python train.py --n_layer=8 --d_model=160 --n_head=5 --n_kv_head=1 --head_dim=32 --d_mlp=320 --vocab_size=2048 --activation="reglu" --norm="rmsnorm" --norm_place="pre" --norm_eps=1e-05 --positions="rope" --rope_base=10000.0 --rope_fraction=1.0 --qk_norm=false --attn_scale=0.177 --bias="qkv" --tie_embeddings=true --parallel_block=false --init="uniform" --init_std_qkv=0.0324 --init_std_o=0.0324 --init_std_up=0.0324 --init_std_down=0.0229 --optimizer="soap_variant" --lr=0.00246 --lr_mult_o=1.23 --beta1=0.95 --beta2=0.95 --lr_head=0.00771 --grad_clip=1.0 --warmup_steps=200 --schedule="wsd" --decay_fraction=0.917 --decay_shape="linear" --final_lr_fraction=0.1 --batch_tokens=[16384, 32768, 65536, 131072] --seq_len=512 --doc_mask=true --train_tokens=132300000 --steps=2580 --dataset="wikipedia_en"
Each number is 500 + 50 x the weight over its row's rms, rounded and kept within 0 to 999. Layers, rows and columns count from 0. Numbers have three digits each. The size before them is the row's rms in percent of the matrix's.

# layer 5 MLP gate, 320x160, rms 0.0707, rows 8-21, columns 0-159
100:537511548484506531457443543498476489560556504527540475451499459475508516503498494500471490500564556510476508525485477480568520484501559512613551558509535484482417495433477494582492503458471515498422503503484416549492506445454441491477544531614472553478500481596437472487494457435552493525600456499518579461647519560543477603566485454481456520445483454525414490531479581441566492411574470614478585581443383522537525675494500536454519603463519591494432494518492446545523511472384444
107:482453539483517563479473533479578455491564413474504525405520543599514551571527410488524562484491578508443512489488528533525554494465595485540540552456478492444521498498590343529520518429453468440551441564399546508553512456383453623470519509509485413453502542608504554525521565554503468490484458466529549524537464526582408456427502558594418530489540543557483403451554517477474490419487499430442455523457451451450490481481448527501443439499497472573547508566577568492557534518441495
099:447431468532421496532493375474484481390510554532506508467534559505470429471370432561515412561453491510472485473566619490476502506494552426442518547461552440482566418547480478493513413536434536497572580533402451466543582498447520477465540449459523515529479530542577513498511540475491462431445537444445574490476513453491476466495488475517486394477436441466389475413498475548487394465459545460469447579515496455452487461583551508471435595574530516532417450501528475450420533420548490
099:425461531482421475521428502487477549485498509541503489466514472493608461475557411588401472479389432410485530443511495502442542511526393445600457578577481540540544472479441484486534407499525498449481547600542522447472414470527437551442532511498534570508466577526574397524580492516495548511499386560401491530559558517477533556449531530498447551559441527516445437473621431554499544525519516587494458487570524480527552504536408510491478489591453449452485490564508512560553500523535566
093:497479524516477528500409506459455438378550510542443480423462441484491505434495487453450514449437503458430493433499527526569450455530563489448445489431457499559522526480532435533426415575538562498535531518478570536542492450475460468550531555563459560540544451546490434469516519473573517526524514513517497497507472469488449507523424406596417489543399600491520589517466512510454646567617466501531402376462487416530528513558589515504496550557392432471470448557407484544510522474542510
097:575479487483543605520457499571582437487588445505511546519641536502513540504568503545484582439511443550582504557565531484546466451490507592530526491455410498508565501475529527545514511602483475471480551503531577461521530506418513541561482486594627511428527475487484419485479501576485434443441510487452465456578458483501503537486545502425464533467547510640582498444426512613531503549453441543575525505545512625519522476441447433456529495407438497525485469578483430520495558461490531
097:568499550521452581541492547550501480421407486513422511493540382410453508508489448566417431496504539514558499487498530558547389498470493491512520479602482432426508468524498528510570507488455449610527458424523463468468514562493511457452449535518489467437504528550402416526618514422493551452535492557473439436516506582476531549504511444521465465492428465543580475517412459567577424531425499616364526555488510453503491465503542507534457529523487475522401619585535554506465495512519477
103:570579445433458615566527475447444458548481510646415462502483512490508458549517528501494470418543523516491572477474554511490424465373473542552554549532469465518568482493494461548538501496417519505501518474502470455565434522584490452631566453559495524509502625459528525623489530572555485453523501486583476590539486447448536519576474475606544412517460475419494468526496528513527366518413539444388520493453534426496510542508478553433551497465516528449505475541486512535558527496524500
095:560454475503544553497495544524500406453477566489473445516471566537586509469592487517469539498528470428548518478525563511469448446544412443457590457475446483542546455505452440479562483467503450594529565526521536593519489466398521525483451525495441447433465518431525578496594560585466552457524403540472486608340564410458496484622496528517570494469573496545501470443434554471590486578521515541452588488502513406495464497492545474472537513559493526601588487539445461510473457503506493
104:511562474578465598487477523544473477456505462579528485453488538488482572548562495483468496448548457548551493529570548506449493477564478495510513525441481448562547482459494456533503496533584534437521389520379526513536541554524458505532542502451548431423340486484522398448494473531516462515426476501545513499515479530527478477551477466526529464492537579475468420514443523490564454508406480511526313527461494422495428543499560554455472436531555477341509498554512615540611430433505526
096:517561582483510509481444526498555553448492485519576389515497577501505581434606588444471561493453386471466567523500502526465500493577492533502593465416627458509561444514464422485496472479447405550523551495521516559373508483516533488550499461540536432550544466500537467459489452545490479494474521466522466455493539469539499439465493497531483488493481507515396610472459575514340460573516444491484514504473472485479473451514566489531591485526597380542403470502486492537505491560636539
100:446505542418487472474493509569510441451497449538507506569433481492464433539424451557510353463480429532571553522496526518442536565494436484518529397515473517465478423509445410470535446516471422554543515507493544459481626503440523463567520464486485423555450544434469455474415496440494440492578568533499467359499507502507501500488501586529477540564453488584572462591564555534472562509434450495511581499512407424524577538443536417581513539499532479514396427526456419470445522451497507
097:444453549448485515593538514574401499419547442481539435534492451430508488504435405453504611462442423506383560493485455458538593488574538539504519492473434463514502513496559545430438540412497481453574478532489469491526440447438555581522507578501561489456448468525584496474572495559490520564494513431467499562405567471601476498502518438539538529540380457498510574543542560529460505511544522450416399551491482387497445433445605479476446455514532511536532463505474459519505443506441548
102:600493478461540559523527511509517428538453457528497576513473537545505509448515500412601611431515529432492426523466581590563427464495515524501517599539505447521510536535516504491509436406523454555598452528482519422544508453490522525512489433529478474420542472596463538496546500429478467618540490504605527544475462568440490347541464588463574465525486530484490435491436591471428467568500572536464514440461429433462503552490463493551522522577481409419475481475467477521559395508534495
# layer 5 MLP up, 320x160, rms 0.0712, rows 8-21, columns 0-159
097:513570480540601553548387548546473611419413479410502537491502594544433473456485475462427479547460471478542566561595502446520520502545428455466581569376466477507431504508504498474529461460488494507529491578532498545531450448464595568413518512574508495517476517544469474475587467597539506448414439464538518434464457498518476591490507474466535413524472396520406439460521509587505457428467515555476489430547451475440442487473544542435470498521580492601455425503537494530463525512511434
112:476459556489558503446459351422511458517504542423516471568540512412493466579420418608519534601464486469599550418487522493508567550482550513526469395485513493507533513495503539386422377504534551515509462517529533488526598446464476526486524481391486533497520556500543402464536468518567534445465449484452472422501535423385551519479433535480495461445448448546450543451475434510515497584490518423496475481489422479607449480535496436465519487469436476510530543476556506521478586515412549
099:426428505495503523476485545543473501472456410510522531563509478482450506477470487439493492529462540496512448507456476510514470509433535468486638485534447543518440548439380559435415511487413423433518593481481569508422566473599567544362497542558404445551447519457546424560490489608583527552542593455418478394456449498488520577526506413486453600528526505463540483567422518564513527493580530493459459484494461517409519442504424420504521582484439515495494528544473492488520537489487470
099:550599465456495467616414529539496500452487522476505489514505505473526497506514480565492550509525542467583552478552541510516429430524441578508504499430556524586427476504447519567461496493466589481502458484339565486530413582518551483432448573517409580424482545530510515566585539500622410558613588487537452508511537476491577467482553502616466444526426580560534543517405501504448509457467502500508494441599528479495465528452480496486483563563503539439478529478444517409469535527506560
097:499456504529409455481494515498472504451542479552478482490531447514527485472550508562406498563426450484447505442531557539550572480491445466542504510361387507537407547515498441540390439542497527468551498585507612492537401494487437493635542502571542566455511521462483462472470516522538572478497517489509546572486495469444496495528472446531426544479441561481443525543556454519397469560553478502584529436453476481515564540477581514515573612603387417463481494534499381532516530431500469
101:480563503501567453450582498500463510559496466507545449457488462396463605483510567467440529438532565587493481477583501488476427396392502557516440496453532508427496502544490477421585399523419470521521532509505479505497531517401456531454555459583587465527456550432563480483476550466563508477464582590498515458510419481544470560552500520491449625458560440472624534493509462565475592485497457400545571585500485484546501519468464450487504525563447462575512568426459550515511573444512526
102:579496493529536609536538539431560491505439578519484476451474435428559527504523484559459424511502565534582621500520484463550488535369449421514397521567519374496478384435537547588539449524535500567465511521467486504498498534544496501486489507615502476485569461507491527533561511408477517465618500552509466495572486505458503598472509571459466502399493460482467476563511515522541484481469483578489475486444465497483416452474547503588507498525364628528437512460541594466469479482477524
097:506500482437449463528517431413479489547469545451533460492552454456537521597481502428486481472460468484483493548384508575476483569527441470456486490470473368405558456461520605535487589408466454474482490536611436425506561576491465547525500536549542470425558487509542495504631617547596569483411591497431453494475494459540460543496543439499506490529535440555548476516443495510550523494543539500515463507562481491421620523438609562580510511568458531456496511439463484494506542421465508
099:518586491514476446524553532471388493483442446474537466449570525510497485402525467544443472565433527488493539462461490527546444500470440408492441498512510644552517540490464536413446584522465545495478496446541421458547450503465466593583484509447407498418594514559508548402528464384425441499573564536491529541524477582514565496468436548550478509541502529497515347560433494538504486423504452457555484453493521544508547455592483512607461570492482478460458443517544412481508462437476489
104:499412412512495516438511556491471511519512525524444509481519524451504519494433532552531432497479554514509418568514454577506505515449488507523559394440376430543543525640443502438484511492543501587517578475409417419548577410453474538452491456451493509558537499417450479533520511573474521493557458438467549455466534404443520457502471481598459584516531431471468493513576468475493502465433454520453546416558486519452569510572466381478434546579433479524536540578404473527501402519453497
095:447536491566478464525495555634534566515527463593480561586561506618491486491543465502540476475387499434477449516441450475539508461405488464468442617536598565585456463473484481560482526556501481532493445487477441390584519479397500546421409387520552538443535483405544469468503441465471459523431457530483541572491554492474470527532490573472510469516503506483480493521486488469561503512413395391514455502464530548468582524509528534478546604513540544498458529556525580502483497449452419
104:524494415496549496537422466424507474505536494486482482466530436565616555501536472509500439485478503523538455448439547559458487474549472541492475404419540491549483421544549507527515547561442508444493445451466572504502532548514492491521614354562452491503367406552407470558433420389525442439490503509474549486524485494471459458545457578476444460490443487505486539498499527536521486506525523483596436493515558518590467653528506530430449595492586533411444495499486510571503518424592489
103:587510531581546522451563417510603435416469388513522481479495495563522464451410516437436532509551525484465493506476552427521457428505487479519525539463488477491451598553475530527493527404530500402487434459497510571560460456586444494467476495516403425528483620472510525535622444539568455509509480530549498464540472523343531506438506535504548476552513485410571513488444525555493403490478477449477580591497454499592378430519503438450467460498502502529495527437537544454572486460480479
100:549564550517529431443474544526389537556516478544552408534504543512568563431453482396496482424531439493545459613627533549506490504565420520572564478488497499489458422534520502546481633559428559524510430580494568495553553518525558488399565482536489471472481537490561456495485540535493475497498455467530471540574567419521534518505524477626527577510490418441495364484501444568487471527608497489456482529478467518545454437519477419481525485491510413482583552559494564479517514463517558
# layer 5 MLP down (transposed), 320x160, rms 0.0687, rows 8-20, columns 0-159
103:467516518465503451524490521526540482523465519511513549471481496528496616501603431569498514417537433428520496578442607568479474488439505353517481485590549486504579534405465581527511503522526497432564471427473552480392524534447551424515576491495542499541561487457460528514421466552488547498535566500488481527535448409462607439469579457499515450508602599471544502542632530436505453557437493432500490564413517481495489551443586479451432437500498568488504501479585475473545509530556543
112:550547480479481537457487451484507466461502460482443527505534459501524415451468520566462518443448479561424489502470459559513520481494300524524572554470548608554473482481556497430471542470492635433465559522415532468409450503504556506522575444533417564531556430516513491550436511430521521552551502527607429471578455530496498536556480555568488383508476482524570589558475482534541467518507494491502481531596484428559545602503429457518442493522499453462518519536586469603561439514522440
098:555459580447561511566493518553475559497475486567525506552488547506459583517550506439423567539511436438397506555543417611518487445464453523567518481511429501558512569526558565451449479541464450496419504496437482356516495522529524506543400485486527547463426466561416574445477519629497557423553552440431434540421537481583511555543524476530397487526510585444527449534545519558489455545502539469552549419455490558548522556425542406512532481441527491462521552508494470576547516474469515
093:518535431464544470427591511484450516463533590546478590473543506551474459447563522431487445486471429543484523548515410548580521469566539523448622514420519550415495567538472570499452437534559394567541461554464465451525411512441539472597511459513518507620506483429440577452490516548468506525413480480570608539450501524502425488470498542489410554492492537466432485516399531450573556433434496542473508552526483437460450551495544472567473500512460492449471528474409458564463576505461571
092:475445513571538490513524547488444371467505582533412529480479440510484437464474544433427491582445433571464440504519563462551423543521601566554546471463521529534464533554543463527509424545527567491477484533518512490558460539536470576542519466509440525543618484508480471471471447605533587522528516506514507489503454469524508577520394510522441528544562597408435567537544427478448578481527591528508506458484450621501571519530582482523468556551388404464511568494456530586470545495556483
099:528465529479612536417533474432484570599522587543476469560466533454489498483540427422517546522537398525462541492577489500470465410494520540478593393474494505413482453517426472461463392495579527491579494444546493526577539439420587414480505597523498513514471550440464448618555489477527528490473566497546520420484481544389537529457487513539589492478497559486518540505499395478478393484501560479498556548542387470524540541506501432521451537522563537542420461507534508545469421535460532
089:509443559575583536470493464457530510471457423507434545501574396513441473439468568474446431468621632528413488527519537522506513620496566517520532498520481469541487534545584561516479509550511467576553493405578518518538516519573485549556539502545450465559467452490473563515561449468503480496529542611485448439504580547549464488526459522476459478515567498488647515580501560495542537443554434574400550578406484469513511470568447533483499429539503549513519490547538479573551456524568422
099:463516495525448435504470472472462522511449492516466503431443453431566365532473496504533507460558527452486484512512576470469577529457517520456547501437587475463496487593528529522462518544453418520500493449489502503552559486529555449595491526632413555512495562429372563513552518543473617472506504581465458560531544492418466500501469543566453660487391505541536458530527517534478486602555476427431542429402522496598521476436462426519480552437475519517547455557454500492500560440500438
096:590551397493468483494470488502568540449551526486519480470479443509445476533504466597486521584479535459444485526526583548472565555451424411446367418515530501610490533540452500445470444461524477534475534538496417485500438471487481463555453411469518600471536557552463476504495561479518406478577451514505502540483488561565496514521514455444481445508494518658542519486503446571515385411483479415437419504524511492519598450496503467439475562444481411512524502537541517484449479351550560
107:490562526482407536502511592518386447514616433530437514579527455479517432473512579621459494543510509474519451467523533494424535541448513525461446579527609570540460500539531392548473485561470516514523479525565631554542493532464500509508513532562441534537522468526479554528632591526544434507584416407471544491395453474469555450508513558401501520473395569540484512512465475550472532488512543501440556521444521513498499489574470432484528503483604442443502466552518472550539555513476438
096:478445521456523448505540534485422557450476562574553512478483497532488459449488527428540495527567517554555489505485526435485426560466486571566559512575460568464496495544484516527430495522480483520474583475453417535534489554465476463501518505540590506471574570475448414460477552412551481427526481519523521424516484485372483561520489582489557551462389529491560578538484493628539564559513437521555507453541535502511488371553552483418486540487481519550442436449604568603504405545605590
105:488491498473509489426521472482537595460484553520484529593508521458489557521444404456457487542423500550524542486495407510510497612430598624491429472484444495509454548557526582606547555526452442437541536550592486402446526450476447518476489440474534574488511497509485444376473520486573499589443561438482639551417489467472558437422461440510494466532460527535472458575504505590518429485499506450474452554545450427519453527509432492485542469473515504400506416460493466403491473543495486
105:467556503499444452426495428521468471407516426578492508594531492547480524506497428545424477445527550485530500591453488420395523440437470494379573513436439450475554575455492547534490499497416502518450512500502518404482554501592539493505431529525450455502440453534494569500432602523470473520526501559433485559418574428390498633490520559502469545546462551441449472480505447555492421514512473491474460527558585487430431474561441440545518555514469611498527534452555470457550495481561438